From a checkpoint of a small transformer trained on Wikipedia: LayerNorm before each block.
Each number is 128 + 32 x the weight over its row's rms, rounded and kept within 0 to 255. Layers, rows and columns count from 0. Numbers have three digits each. The size before them is the row's rms in percent of the matrix's.

# layer 5 MLP gate, 832x320, rms 0.057, rows 397-468, columns 128-191
088:129062167091118140125104139126153224136131158162102164107146123135133112137152118108134069174107068159138075098085112163179136136133105149137120133194146162195089073126153110098126127090138136
089:147072102136115091099083162141121142182078126204110111113107146110128155122082136149133142088138078168161163129152096174120105113166142156120130152122161104136093156099182164174130135130107106
098:087093107118198121101095045106082169147107117145134131163131090087106081073124175079122140127138161084118127095127170122143116162091043133145154137116154131154136102094100082120119152131136155
100:067150094142138097092160123115179138156184149099115079167154076082125157104076103134142137104144081059119074088093129118097105106095171059161124147121180118152165091120184137121132166163119075
099:118096120100060156167105166152172097140094141143123164196123117121129110092136142109152067164127133117131087088094134093122131077110116123090168190094141150122136080130155116114096058094152135
089:190094168101114172137134095108100105099184110124085119171180125151100111173099132118125159128119109079066145105165148161134174126150203168130117127087170120157125134198072099110158174157163151
116:167093122104099162091142148133144138146131127150188103093079124110154062151098073143125068134086154146172166139204089118201118087154131125134130129101135167122118115109126133138194156198111135
089:139156142179056149081146117117144168098101109155100128111144118094157104119149017112147122067146104141160096142147134146151244150131154095164144045164119140134131150045120120164056150127097116
101:103070121123158130108141105076108078121160103169097153116124151121124119107115091096120131110134157129130151132138126132107131154101149142185077053126160106086146108081170175115097149061097141
094:184129136143089133105120147060148109195158101157139123109147087141167152138141131166101073146154126136137152165138105180108160085128142111168186125154173147116082182146108160142076148202111076
099:149076097153107154076099113149112132164132142104142140155127148199105083095129141143136167140098156104182150165126083161140094113114164106125138162199148132117147158136099151133135167090091099
102:129158152151129155077154089163135104148112155144144149143104130096117167108066134108125118119067147148090132101183033158149121099101125099116121099103130164145166182138167143103120092167075106
103:169099126125113190105150089187119138157117106136127093140159169117114112115196090184156112143087073099129124113137134118132069089160159157154113213102120149068098181141092137103169132155137067
113:146152133142109162141167165088078129135143070174180119138171108110156067099106128116102184151118094103105104125091116120171142103086110164164145117170120110109070167131140099141069162117120162
103:126088117128144211114163143102086130143089165116191139118140087100090098166198120135155126086135126091097114161150120164130103075127089133135153115161127191055118200174166090141153122149151110
104:183098101155100138121162108181146117155088107079099130100126094044132145149160072111159149124128097084105093102132101118090128104119103111165174132125171150136143134136173082130071100185123086
111:147137084057113153175073165123123087191110143152083128172079060138135066105093139099117164158119130093133149121148097067132156121123147155128145119169091101158120111137213183122095087106154111
105:092104178163090070145130110116085129195133180105082085144145160162140092092126173143148144141164108136168074113072156138160152120119096128141220161108160139095119157139120101127130190108113111
102:122177110143161123118125129148107130098179143132122124126132126157113151164142116111099135083149116127128149182187104106155099077137113129121098083062104131121111118134102162143108192120140104
093:129121089096136181097159127144086164133114099130196141165149126129103128119114131142125152123059106126129183099139137112102123169158099118195183032169114130136034137168175145114049185150140090
089:127112105093134116144195090137154146089088119150146092171138162135138116144094120120116177081106098177165111228104112061146096147040104122098144174147166083128136114102118081119129142151163181
088:139092123115067106108132057139153082168199176128130142152135115121098130062138107176164110137149096098126176148122166154109087148176150078143086124120179098194071139130134075137117125085148141
095:135079096132119100116116125120114172204092147113139064115127164081151097160146126102122079163112108166158081076109180080139110167158098142120130175152169171092141101113104146118104109103125115
102:115091149124146176092169183115137033147161152174170119164186139102098112147155100123129121159130132107153112084136102124128087149115116064165112073090139160138160140108091148176087125146151078
109:169085119123128169119160101057198174137147120100123124095134115095155060086128120042103135117102136173112093141156104133180098187148147160115106104146151118091105078089162112152109122147149120
102:151134088119113134172139124134112163197117135202074156157100117124137175142154090100152132109147202128141079131106142137150133107128112169148155105177092199176104109158115040139125090088125071
084:157057123175094136096112093116135095173156111114118101194139126162126109068141072142144141120101107100136115118102100126113105126090126097117174183106177192151130147146118107149140097141133177
107:104140076146114150141154089118127130180197086182150124150183172125108144112127081083107140070123104065097120128094187077156093166110135170091101180155195080105106091157182095166147164172169113
099:097149067136116154120103142153136098136084123154099113138196165115115076158088145167092101174183143085168137106080143120135156086112097196106206154136140135066171137107090120127118134115129143
105:088150135129095060145092105111110167145164122094149161182164115068130096111069115110165123093141168128139097110140163115128110123143138124169151110120155143124157095112147066149072131137101126
114:082118129077076167078170137172172113112059134160098121140103096153073153098191148118155078122129125121140063132117142172160088103158147112122156097154162106160142125132131091117132116130087103
092:094150097114205131129135087143121148117105157087133134179074192114106133178108075108128157095088084076176102049175138140113118113179119147104119154152146154102105096152140111119120136116142162
100:128107129176163128158142138137152187164192119083070134170241167093122094132146140127143136094099076071157196088153115133130090130134184122129151040144201103095095138119133161196113128178150111
084:117130195086173139091094111142157165107123119114151109141144147148099085115169133084121119113170123124179150187138195179165162182141157111136127099112169184094123125116133168179105180164136128
087:085104127146141143142120143118097106147114172140117150135143104149140116083113145117114079133092129089139080137135143155115127148091083126134142125128139137118138135187143090116128102111132126
102:138125157155180133138160114084131077130076119173174112193176164181140153132103055120116067128198129159103126182129152122157100123116116165146108134133143148117060131156119150134127161193113155
095:145170129186148133141099116085112095171099120122134094099162108087106091095129166088100060176067100109155172088147242143120221135138096147142127106117184145224099184100148136139106099169099150
086:139140125150094136133060105100155144119118139081160074141094142137131155120127145174130133168125160133108093163164140125067091076092131155127137118122097119146143224178094121155134221140047189
108:123112090094093142114107143110093086155080127152130214135106146101163149161122101124125147112102169089109144184127107135127115110111083133076139184161204100097220138135095160102160167131163138
101:139123148152142124216156090094122104070136120170149100122162124158124143145109053074090175036115126130161138120196103117173145121113149190118097085115163143161178104124111094121148093156107134
100:137151102131113158074119143124123124124090185178114106182168091166176083080141095045132123109166126156117162123124140075115113184121182097143138065177120201121110163099174059118103116170131091
098:112109126066147234165141128125077086190104149093113196125146123098156126168225154054150117128149106062129111090114088127094120154158180197175129154110134151129107132103134105130108083150113117
100:120119147138061169144099101058129100147155142121111131144153078206183075115168088138125106110127104114142168159129168160076140098118112100151158111107203112090128157135097088121046166128082128
109:109113147115093161141147074068114087092116144163145104100171115177115135124159110131153122143146145162091091147134146052135190066161165175204158166091149157123180078129073112116146092163087147
100:112087160105178203113108076131132135119087083168130106132135152171104130128151167106149127154152155113160143135168079109130174145113124155141165100103136123105169173098079144145167162161095141
087:127169134095069130113155096091131147140122141154123109119039170173081141137130127124139147197108143099130111100137156098137131114107091119110121123128098134101065152183131115115143104122141104
111:124177154093112159197105082147108165141104131150114154143146163081122164160079151093089059102112112156144124114118119168094144149133071143160165146127100095105107108113186162161115145050120152
078:156167088098111180106117168134114093121065148050119120133085134115149156126161133126120154142125145081094126107145139075103145110171104188108090163148136111121156105192121106152169179093085133
110:086097147096124132053158153141098058211132109081124153134126152170151099168127082138137149161112107146070093114149111117082077160149163053095099144129144123131175115106120121107160156109128169
108:174145116126128091121167051082145173189086091155167113184097106155136101166117162083128098141071100108132121162112132165102132169178114138149163135143160171147114129157166092170103145129117078
111:106115102093162143111108106143109188130161165080139139144120133097178112102208140116173155091072143121113128124079119166124111128169078150086124141154132102115140113151166136163139146159146103
104:124109074140143112120156134115064042124137123102141107184148174049149164153089100107146131146128159127135065129154112127121142113141168129119142157170140094075171125117156138192116112128134101
103:119130194112141163164158134116134132109197142143120089117131140101131156153129119104139145084171072121109114122183107142107141145156158105170056106112129070151091073098138174120168157102106139
100:131075157168091123128104090106126072141138095113089179117236109140162093046077138116078141134127182130086126088144141201147121122191140172145143116096155157083149174094080135155067130145165131
089:161129170123071114099126148140159095117099072098143151155229087137140111084121146088143150140195128098186131161119112150059086113068098141111158120143182198123139182148116149101157187174138078
100:060122144103170122132146143139183156135189101208053114117165094115149121166116069103129097155160121109147156148099090070145103159103144094112164116146186136118139142144096086175079163158137106
108:089104093134145108178140153118066164100112127084144091154162127039155126138114136106121121119114167065136119105106167130153169095164085118139187135163131147154113128116112122139127133109101100
106:154077056163111126186126057153135183126089099118089150112163146089107081146095161115115100188103139108171133155182136130122135141174146152169196136157089143080099164178099165135092121118110132
101:141069058118182130126108089059141160152103193068115103163139119158115120136139116075173074109088144100131114138155074150128094140124211134186176131139107186124084120097088121142099106149130127
101:148174134104094120092121143124203087100051151123192110101103110163158152101152164102100121068129163162156074163131104130116161112186095111156117141145161136086155082098148137217152192152102085
111:119168156180128071159112121143113133143134121147123106149207123042096116118081129139078167071127168137120147087089092128121157132134141135177192109120144138159212097129123091167097134159105148
100:208131106161065186154136119148121128163135124102096112160131157113142131113121150130141086104117112116102149070168146103143057112181133144165168150178134139107129169092119138182135218127129121
104:128140146126139169135125154085139131099106130121119100104144121106140103129168071116112093174165173120160122104164164130128151131159106168159170061093112148111158173170130212157082174113144133
097:148177090124103135102135151136073089148180156124179137130085108037106108127096125137170124148089103118146133164141122076094119144088108099107137155103189149111202178098136091138143136139147120
107:138145114112117108138149082147146135145086147151131131133117142131138139140067040111181090159132201144090105173155091146143167141155110164116162164117135117113104149108111148140132092081130118
098:115160156141137095107074093128161141147133119154082099057119093076129099170173140135183167171119132094162063143139117166199183087119102174123194117102127137142104132154131074142134133173131140
103:153058140129174127192100125032096169208124128166111138116152166093149084139117056098102106114128173106084161087164121054200083126155121147107178158168101115104105145105146102136116099169107109
121:113091151183113157115098136080117122096183131078137158145117110054069128118130101091137125133141148110094081043138128123102115140153137143171069127156143146168089165131179141142141081123144120
100:140169103203180190124101113145133130140124147135130130165132073117131182193154068169131139116152141103141120113137127132136149129141129086120127199125197145097071145148085096129156079155179140
102:111160177177071142069123171052112124110114142130147066153140121090101102106172058197138094101125140084129203105120141186170086099078103079138145118135128135174088151106088127088043081109128171
097:146119176095158145122100070101180116136138110150097146138145116124131111121087144130122115122139157129139111125122169107097180096120153159129186056110129133140155214128082113110091209195081109
105:147117110017097135135098093142148096116009140112099118180095084185165092147132125148128144086141049161098065165169153069112169113132126122139145107132127213161116152148150080137119137170125092
# layer 5 MLP up, 832x320, rms 0.0549, rows 397-467, columns 128-191
094:126096117144117171157141209126127150146133152136134142161153128119119096121171126112162094100100122142139103121114110171119155115091150145151142139208103057061033126120107110141095094124105084
095:123080132203138136128136121152133120181123181123108111117171129091066079047131182110094197105125133121085157123143144041175088107132115166055143115130072050101129099117118099159095129089122136
103:107190190026147166129206141144100109099148123140190096194159123155125135128105147153102189164122101115123068159093143165174088107107114104132131143155119089121066129107141120186165097134152134
102:147053141112103127155078207120061108080144114146107136108178074146173137140163113123103094108143092165117149189159092098191119119113116159108127081104141132136137193097128153203112154128117154
101:146136087143039062099132129147130177106173145168113118145078196103148133123141093163097118198111136126159138210125134156085090168134077072133124125116144131130138142184095111177192127115163197
096:157120081162126178118144178086104167174152180142092130145084154114166136128131133114079081107179122166162176156110090103105143181124178067161119140148165109155109138095220086131093144077120143
114:151124141121121160156088114140109121098182119125086102122176162153127133188144181092097142144072145132062145138202158187083127146187199179111177133110126159116063188080114148080158135115136146
091:077108090118125126191121107139156174123122124110148132134112117121141078111174160130138121174126171138109193157136103094089102126122104183130159130187105157099179121182082148133124149076066123
099:144134142152166168141134176139071100122142153112150110117174082154102124150147166119064110150138110125147118111161174113186178161123097137162127105034114143131099144125105079169153140148136158
101:114154173089146115111149119129121139118097170062132129128133105100149080102147131175095098160109105117100129158143183174068133093115137076136075142080084125128154061134145085063153113153078167
101:115137103165102120179135153126113150131112080131119102120106177101108127164127169137163164144192159113151149112147139078113153135106095116110101193114134111110115153153127105100106103175129076
100:135126159143144198106126126102140201087082102143193089170106149182124130176099165075121155136122108121106108132121120091103185170141069083183177141134113091127087097195107084164164142084120130
103:116056169145074125130121128156159169116204118114153172092104113102158128116173106071112116137133077117160179112036151067159121168160128161138141150137165192134140115072144165153140092081133166
109:063052169110127116168149145126127152103144127114081113088120103107152097143161129126193175124161128155093125093141102148118161100111187124103160137157142102147128078114162077138102166197088107
103:141159123112118112126089069082126116129139136154124138151091141135168143152180137166172107168097073139182098129171099159118167131149120120144165108114105147111105074102160158131143111098112076
100:100146144206156097140161075173124098118083134160195104114120180120126126108104131078149079125117175182192126121151102097136104101131071138131144127085090128063186096148127140147115130129117106
106:165135152176145150155103092123102137172123114091102128145183117148113128167104125079198145112148131127124154196124164154047163153127181134093157144186157138113158124146098106148176162150110131
102:122151180125178144149127128161115100186133118121128127165155112143099104091183152182145193152170103086124169097198122104111101147072173130123117092105121197091028122132136150088091145113139139
099:153095148136124148120125154155136112153159169063150116151139141098111153111131179140121154129073181103079139191175155146124092167142126132092147052108076058099181139097196168155120145075155124
096:143176119127069153148086104132078132113135103157186166121105169161102151113120141137144089158131157187141167099089108122193081118129095125067186151185101138118136170203117108090151069138106119
088:081134138057172165143129128099090110110139135139129111155083150094130121120165153113122174134076153138088096145121144142127114085118196171129097164180115150111097116151109088071115143126165138
096:122044087157113132147131153152105075169164129116119157157126096099139124101113122116112164115110051155192148105146139102123074132105181130106148146158136083135065102173115106141134081160148106
096:158137125125126149102098122140154089125119119119176126156168136117151030106152125108145125108122072076123168142113185140131091218137118145099186113149094148097095173019112155110065134120134097
099:087118128119171137111139128146129115173110128077129128151175150118120155156141085074167171140156108139160107126104156101068131123060178071126148137120120138119114098128193070186174128145118138
107:188124124119150134163094105093126080129137085159138168130107167061136142147094119147155215126176217110061148124101139166120057117166088138156153096139116082119132167077135124094113152092105157
101:116116037159142071093087076131173135144106146140150159088156062155107098208107144111161170105132189119116147100150142154141121159129139113120206159173124083114083089123118092155086158120109143
093:119138108157140141063160066079152136105109099112155105136167087196103114032101133110096082121080123151145158121043124085089116152154078094116115123127135149122156078113106086147117045186126158
105:181122136147133101107119138146188100118146123145114139132152094107172135184122117098172165132188126075147136102155107139079145162128156124138097111062093132067101169047170122091055155098101102
096:154151067141145088168160139199080115129096105136182102149173189209147125072124109163129102117175064141130097147140172124190101109142118125160093195048148124135133153083140188142127097067148123
106:149166151196115153158123112128114116145089163151114091148122106023113071108002130181176156118055150104186079115128121124102115095153105071159088138109131098029119112131151184145062118149123106
108:096128138202133058121178144070111077111119172141141107130082094151127148161144125066114165121175092095073167170169108107115135135119124060143177153116167092136081150071136099108138132185162121
098:139106159147072120147198140143160087147078158161127099097193032126147082092142136127140090113070164100133187189119123094116156114151107150144158086124160159136147159116099108156104139154114134
098:107078159150188175115110111158121127109183103150085101115174148134146154164145129150129167149144058151141111163129156146093123147160165182163100115135146113091092106125149126127121080142144157
090:125130113125114149181144158102086123117124131110137129171142068108141203145064092148147088085112132118137121098142099109130127051144117080199115157196112086195085167127113105119115117124081116
088:131127135116140167076119091107077138147084133122129169066146116128114129138122130158144107155059089111130085082117145126090122174147108057066105107101132145122154060129187133088115098078160128
104:170152036140142114143128131124146161098145099179150115199116195134133049152151119112111175113151157096186167147129137120136125121135156156057173124247108148079136194126110117164107175121107109
096:144175133107127080153105089164116124104105132175101142106161093154116130143190119116143081167148082236131128087175228163052150139132118172165097131093122157126182155129157144105114127178130208
087:096166108133204141189183124177150155163153107132109083157114132110137097114122113100132092121173068115151163120098115098166136172165065179188142123153138141122111112106102134080112090101131107
108:182144164188136123114164057132157105139118123126132157126141117139112107124092181134131111135098103115148147123154087156158180133117114136136101184124098145137141135070119090149124142115100080
100:151105048138124165155136071196106065125146129210130138112114111164116187193130118142127135141186114108116061130105135102177108143161121172157115119074118181140062088122140106092116111068174109
101:109115076147109072181162051121117143180112127107086131139100131093146169151044157094124153118135138157098137115133140146094091182104205092127104094079178156148122129066197137153157183118177147
099:104174159170122142141097124141132128112098171058117163194115119086123126096114099118184124138062152113140153128144136165109091078126121163167119101097149125143167099153152126109112141144116099
099:161051138126104102132135150086103109143139151157150115119165103117146130122153109160060112176139095134168121183086159194187127058044121081079112100077193116146140131091144151094096108139067150
104:128093131102126122119168151161114148148138129147139173168143110103120076137120141142111137138166034123128094117090133131122091202081151099057127085147083146129115158109107137084172165180117126
099:145144042085122196109141059129154144135103093134102096122132102125134163189218135096079143119122137134104101092119155080126092097134117155058149177149132216125121103060144125112117098184078144
090:091113063121061105102123117156114143147120214101102186145116182102066139134140184077126186125110153121099139133103118137130088111102147106162150082065174094157178111135135205088152141138126112
114:119106189089068132095075109110150107107153098142104146126142071091199129192054151136119092097169099181133180082088100167084126098119130121133182070112116152149147143073100201191090219098128120
085:170158114158097136098119180146144137086143101117146155159112115134116177147104166136154100175171195144155104171131136148124080104152116109150122178096133119132128076141088151124161148177102098
107:081182103065138152148145163093155095139090123149193143110117120156164160107180162119145180082161087130134100180158116133107121124103086113074102091140105131164168092098109135138158152185153160
105:164085155120123122089150118089175144110134183137144159118112147073133177170139146082125117150103101140122105169174119057131179108136152151150116200101178133129048080114127106076120107177126058
100:137143118117088132129138124117189105078166072167126150146147103125153165159103121187060089132113151114095125172118199187099153088124120122109138114072166102162142125147122117148049151116137073
099:132066098105151135137129157136124113075137133180128133120130159046172137163096159152109173093135143142143105172133119152134132097133150074150116119141071149129144159201134135100120125107158127
104:154159094111107096107125165166106188132137098059097162091066144166118135107107109146161113153135119162121098150205127135152108107181133127123123144163118106157087084111166147121116087126156154
099:164104093097073108123128112095129175160094133129105216156113161148098096119137111148116137110140110144131123190130130138074131206138167099203144152150132123113128154139098128141116122100158136
092:084127115173163168115099133113129127150110136138115127141110132130127138165122093170106124134124175168157088113103190135157122179119114065120073147103104067130139110123144042146108083108142153
097:131126123145137022145109168147101130133125146121120186096090158130139155182114123107126047094085124158173140121079080097142146141097099133151226102148119112200145110160155139142179084094107102
115:156142145129149188124121084106120158177174137136086096131117136185119114069110092134137103057068139168141172116106116081140178141145112137107080100130124156100158136173132136114150118182110146
101:148105095087087120064144167124077122138128146182177103149075139155176142144087086112176129124134101119147127093128109070127133125130135116044156123160088113118106161157131126166158079073063161
107:117091132082107163039110126165130108113159169093100169133162073131137111114167109133154128131115140132091161166110110162123080143089152086154155142097138096134206103131119109130102126113137154
102:087144111190146157084123088104146126075115125052131104057157140094120080119189129086157153094139118106074123132095143114155149164140143140132151103101104124181185148086080051173110194166098100
107:087100112097137089103053144118110081144146133108057186134106131130086137109117125146095045101168129111170177192100116223141151199144076130120122136104166151149145211094132145062126087103165144
103:093142137134141121114179117105174121134197099126146115124158102125194101123152097130101177141154113139061169144162182157085174061140123146148134113108160158116099173061126125140122096161061192
096:125100175127133115130070109075138090089156111095106108132114123142125084148174172149106073162085151105158139214140126145158111148123087228085133083122152102136074095163134156155148125147152133
094:126138105150081194162132164093121087096171150117114125097153057095156109122156132160107089129177123117155128068069089122127162159108175138135151008136116098137078069094128180144102138166183104
112:117152181108128044157077149118082095126116151189146147124113153175094121117149128088111111158062084122203121119101112137176101139095085135076162116110134104153136132183144156066151102109101171
094:121124136196152131094103159087155045108164113177168139087141115195157126190080097202139107123163136128188196104155130145071127133110170126126095151107152097115135163145144161159145163163108123
113:139113125077108101141161164175104155107106132086138163108092127099121175144112126100116167141171159160138052142135088109113097113129099142132112143092092126175112055185158139149174138073139112
114:159147150079186130149179166148076141151059122203150100109147130132068185138106140115098103124167072150071079111159118099098111156070079143105124132130147136159135122120094147102183171113156134
103:089124124143118097170150163090095114123093113096145146134168132120175096141081111112132165174126085166144117167177116070167065051149125156122173151132174141078185164159140130137151082145090061
100:133104096115130180131114128163163081117095127142113156208126079128147194130179107111072098137177118153169099164160152121098122123123181108120080101204168160131113125187136145138135042125125076
100:118093114134077180157145117131087189148150092111118118090133140151090148177123112089142144194164109104122172125167138157114152073098143170158147128119170137122107132205103137125118105097160115
# layer 5 MLP down (transposed), 832x320, rms 0.0744, rows 397-467, columns 128-191
091:140169121134143118053088138115173080149128084137166148179104132195115114149154075170097181182111118144095140131066077121131051166153195111140105195123180196171185104156127117123083100051153136
096:116067206099143070063131144154105148127119182137108136090054115135131125098153071135143146129142159158128150143209086133131079123132088074125160122054128112112107131172200132118085162097130127
104:131066116113111125146107117211135099086118142063164147202116103146067103110115142152132127159136166152139121128092191178082112136098173170113150203143130131127086114141100131173084101106139167
101:109155078115113134160086100141138121122161174138129118138160059118099143106140113087152095143110071115152159178039142164143120121156113097114092150113159127188148171128149140173143125146153126
101:119155158052095138125188129168185151171155144157151176139110118157139144128135106122158146178067170173123124186155163100085148120129128057155104155130138099139129129061140109094131177068135156
094:154113128194092134110138147133140126148167154151174103128153104112129161066137086150137150136156094140171138133179160078156064051121146113154151068112129073175164156136093100172175160147113131
113:169090142166142118099145188112142174124147158143174145105161105157131122158116084135090100063094067125115145141133169097201183104084095130147095171109206110164025099130105096131133088150113177
091:163152134138137155094140080132123131134172103188102143130151159134159192051129116112157120124103129114125105047122096174098144106158170046131171097111150103133064123128149117087121127122125188
101:069110145116144131129087176071145152124129133059079143130132079148143129129126101102097136127159105133068140129149105111093131128107124112136059120152068081102144123178162102123092112110075140
091:094145103086152128147097138110088103089092255076102143143093180128084123138106106147096139135092135091065109091114171131143138102119155147123117136099109146137106090098120151151130111094106157
098:115130104159108168096145145103145104139099110127140085162172130153141125116119110119154201209097085145126136121150110151146117131037166124121089139114134130114118178178128133118162156109065157
101:153113153115068104109167118104161155132091102097130123144107087171154144119151158170135064126110108177164137142071099142086166082076188180117104078134131112144144129113177076065123193132146098
103:140128071172113132119091133097092167135115098080122121083152137113152110110142144184194130114133122122152101207104115119115099200119170177121093083180117133112099100163158152092128144128130091
106:124136179097107203121109098070168151104153090104147116134115131129118166125145092121156109158164130136142105151124148082070134140189158144176124120096166162149101163112170121066106110168160128
104:139063117118161141083033127170135110082106095198118138092120135117106134128160123139137112133130023128094138133208113159090095134131132110155150093156089187134154128119141109127113130137153187
100:121150134158118101120118117149160110120110080128121126139128134103124129122093090140114097142159074124162158112135096155081174150105137173134123070106065139160119131108096121112122151143114164
107:192169118077155114100152138100136119117131160143126131168132119088075202162187071142066134140102135137175153093089154108105139129169160118164081147102116156120072155167106148098142122142178171
103:137093101172088129098120071072140135143108132079138166107156155132094140084081071109051081168134126170097129128130141157104135129110154113153102121142124127175179141110109103176138190100161178
101:099121150164177129151090091142110140121104114159134169163133124162155131117083097179066137143120088135090048120145166090128106164130113083124145146096144208109106117023084074156153117114066182
099:128103125131143145073113043181137117095097095161077094053090109182135104168081153185096124142123100153099156196162123140192141118132187095172113099162184144121179121100110139192136182168167144
087:168177128190123112111117124137200128130079083084030123037111116142131140145055120119106142139153132165110143068079102120093110132133155102147158161090123144118092121140114149176123112151142085
091:155088135116080093100177153155136165127103108160146111143081126118104107155150175116142205058136117152125099130145075134083138133055147126086087119151125155075152160175167200127134108154066073
097:171132126129141094136160175092093152149054129131172152051175126108213113213115093111124152152119131153155091161111119102146164127132116159140124149144120149123156143102125118100169106125176117
101:162144148114047130126082109086161124170145093105161138118079156123145131073122148146127166122140101112141121099153081078151133115139120169177121120188104106132115146098094089097181091088105089
112:159131098099114074108198072121112122107094113159139156137116204106095164144138113111097084092119090127162085097093130152127153124138163071119143085167174204094130139118117167146143107165140086
101:146121110070107133121159168214138071118144171117102131148151115156112164136142161175077131123117170128170144098095131094166118109167094190082199094190140164066116124154126089179166157033147063
094:148112128088129133127140140122170108137157122124148133130123105112117090116124176169093151092100123094156137109106074110115102108185067130174113125129125162130105112090144107140103099138126130
106:113136147183133025154112152182092100091148140103089112146088125102106129102096139137148124185097137119112128131117110114076132153136118159145056129128071169166122163119134101102175122101114070
098:088086105092122112147107137109165188111184116085154088171115094134149108081128144087149121096121136073091113087175143137112135184188142123123119080171105124105158103140148129130092143111179142
106:133206140138173187146134126088132097105128161148175130067067119110087145154115146182115139159142133119136139139098118195149170156166126100143145151123128121110156160144099152109134159144152097
109:086118114206100152145114092173132174072167086152119140143160104137107134142142120150110115138145187110142138163213102150180094190178167128103114111087122170089081168109156150181172141169173129
091:126159099110166102190089106155145116110098167090104142143074168121045136183127109089141118066101075082187114078158154155113105127140113178126158140121149155091079100132127116147125180130141127
098:137113106133125147108146178150133125137069160156131115133035124054209136135133176101167112085090110175069104148112092072107098180082118127121132129138102120139201149089120118083111109074077120
093:143119145099169094097104130134136126042114145113133169130160160130188110145138128112180025155138134112176081126141144124209129112125106103147120103138124184108143170126115151179119099152130118
088:183170132096135089120107072135146186090148091139147083145128126115109151164079081123126161102154144166107148167118178132120096096165170142111144162135132143127129112101162125119095149101130145
103:139122107195074161121155199148127118106181144089083084153073140052152119138188142146126147127083165115138121062098144093197190154106149080158131128146079109172164126177074107096125143133155122
098:092110099105138128123117110176121173104119168158160142113092150116096162137181061160165137152145113148106065140087127121113107080089115074144125111131123125110119178151135127134119094090091137
090:117149144152149129171129106164139141120142086157123165198093117112129124137168109103130128164154102114182136176169162140112142142140091148157182110104137096134137131157113105065134132105122118
108:145138127124143092094150198105079112075126081203124099084164117107112129046142114139133087147156147110076170142139093189114140154095128115131095184153099117158043120181137088115142054124191178
099:153115149075088074103098214165156153144133116113167096089118119125117127159142145098119111107102131150123155090138133148128176090101165122090128150139117159145105108153092114114116136128091163
098:131128168125159076129070145130153099127130139123080118143145134086114118198170129144164130102074135128147157179117144136089114094132062149172162115093170142153082157186134166153088110102124156
096:187153096170165050082075181133073119115122071117154170134111102115170074102135097113116122083081171169042144166116092132099135132136127102201128120077099124118138151180146130150074136116088124
098:140129151106115145127139138144068147162025129103132077130116146081108138106095104152138151052139159134120188127108150188123085107116150129115090132184104133146126166180139203107141176165130062
104:047194214124143145181122121144171142127097046119129093140195136135145147142085137151175124146147098155140124110148163130136183105124127074169070144073100175192141111152108106088125083111093158
097:124100172194155106079165178063139159115147053129173159110133142175255119136093113146137134124157100166110152169153092117176123139117098145184082113156090145185141178150128148089067163101128154
087:173108137153165124164134131125130100082127029112148154136160083126156097123132077196128118112170082118161122152088114110100139119104177144139115156172151156113054100098130098165090120123125149
111:153136128118126140065130095120115158153136131191125085112147143102099125138107108187116121043134083168158135102113133073141096076127102144157138127096129168127125137074141137123150129158171117
081:126116181084176152131117113147129133165124175111109118142142121121142126135180096116063186124119083127121146187078095157143132097156153122116096106150155164163126156140143090152123140125118127
108:111165142085129096137149105105123124126124153086131150136098121084093141117135171097110109138150158111123145102167169143161106121084180141135056103168131132152143162115115096099165123123091152
105:113105135150131166115121157126194091155068205143166119087154158115156149143116111107171122163143094074103133081165145118127180135102092123165130151136165109089168121100105132133082146154110149
103:104163089152088163123142101084076148135101160186070149141123159123101158153137147100060136168158122106102182101113082111146117114136106077083115108137179095181155163168153131074152151135135125
100:157175121108116097082147136122112098170145157091142090126137107129133109198155084064136134158122098087091100113154102163163140135140161147156135139094116127108115074115127127121144126126089108
102:121112139217069099124116141110128098152064148170100155155118158117132062179135093141145121148096116123221074210157154059092117134123102058178102105065126151133179123141089136136123122088100099
097:120122074112132138183077190064154101205169106121155088103152075095116132123088120116116069131231118130114117140169085128131089091148172114132158132101140134169166152126132110169111130106170097
091:155080113130112057085097118089108124125154152156158123149066109128128118102119095148142150149094143131052157196123135085177159098070172227107164135096110092132153171161083186124121120140111200
098:138156204205137095143119134086136111097128156194135123159138157118094178175097111149087143170101171101184101127165131155094137149168168075131123179146121122133160109087149129138103120150182171
112:121158181076150125168111120142122112085204122117128110141089104128125112098136132108162132134152190100074112088150086155128176167116140091181128130167159191113099117186159112099130087165107123
104:155097055142146087131115117172106153130091138115140148155112147157146116156137084129061166116106159081143115168171110166130119147159191120187108184159177138129100119110119108094122141108156158
107:105107145138086126069157139194160126147130119168136063119147090102115147107144156157113091105136116194073087084103157057160123166121112085072130125101169077144168127103135111126137133189182122
105:118149163093136095147069161146181142128172090128099171127188168167102136113113194119142085132137170120144174148131131108062150123103117100055132067114156093143136095145101154146202131179194168
107:165053069101088130135154180129111147188057086142100136117090104112136141162138170138139120091143100123114125111166110164122155139195150103112143124136131122127174153152139082193089106133129115
102:147129143162110109110158128108139098136174161111191114131094116065184152113106152112121092143076097182189118174111045105152154121048134118139144147109108200140190124125104185096157130107123135
098:130124062085146093160157137077045135161088170176100111146141132143131099168150101162205138157117146141134118182138116061101159153106105107080084139107100145086123116072147072096118129148036070
095:180132147134137114109149140111127142166113177123099070150138096155179168103076127068158175128186153160120104133126162119133139114101129112114119179125089076137141141227128120125125111066087113
111:106131141204154127077150126106172132088084151162080084120172108115152144134131101089148080144149122121176143050171112146124154177137069152120165080118158089105123124143166097178114150128168112
091:132100090116087140149151137082104130096116129126145115174131199114084120089147089075130130053126096131115172147116131119119097172113139137120144154157142162157173115128135113096083130089140079
107:142123096104163123192119162144111181162114113151100148168120113166146136121097078080177144102122137118123079114129173075126142160156132110142139120107150136077102169186125161140140131132116173
116:071155123116115077173138106078115129172115098198129161078116096145136123125133084166134085159047069109110142128145171116148097070092155139135136148092136203158107129154109178157141165099120162
103:100138116138169126158123102145148136216104122129072158105174131131118126122142155123124102172121150152120128107154115117140110195158114162192107142156084118145146120127131112116132197145133097
103:153164158129141055123117180142051125150101114174142101118127128116090123100103183207136145112093155053114164121145184185133142065118107137139194047127079099111090190125149133136132082117155196
098:085138145117113144082132130110149122093128100126164123085154121125182169149109113118158160124135159107124207106126185121151150142086110095125153105133132130111138153087050169140146183139131177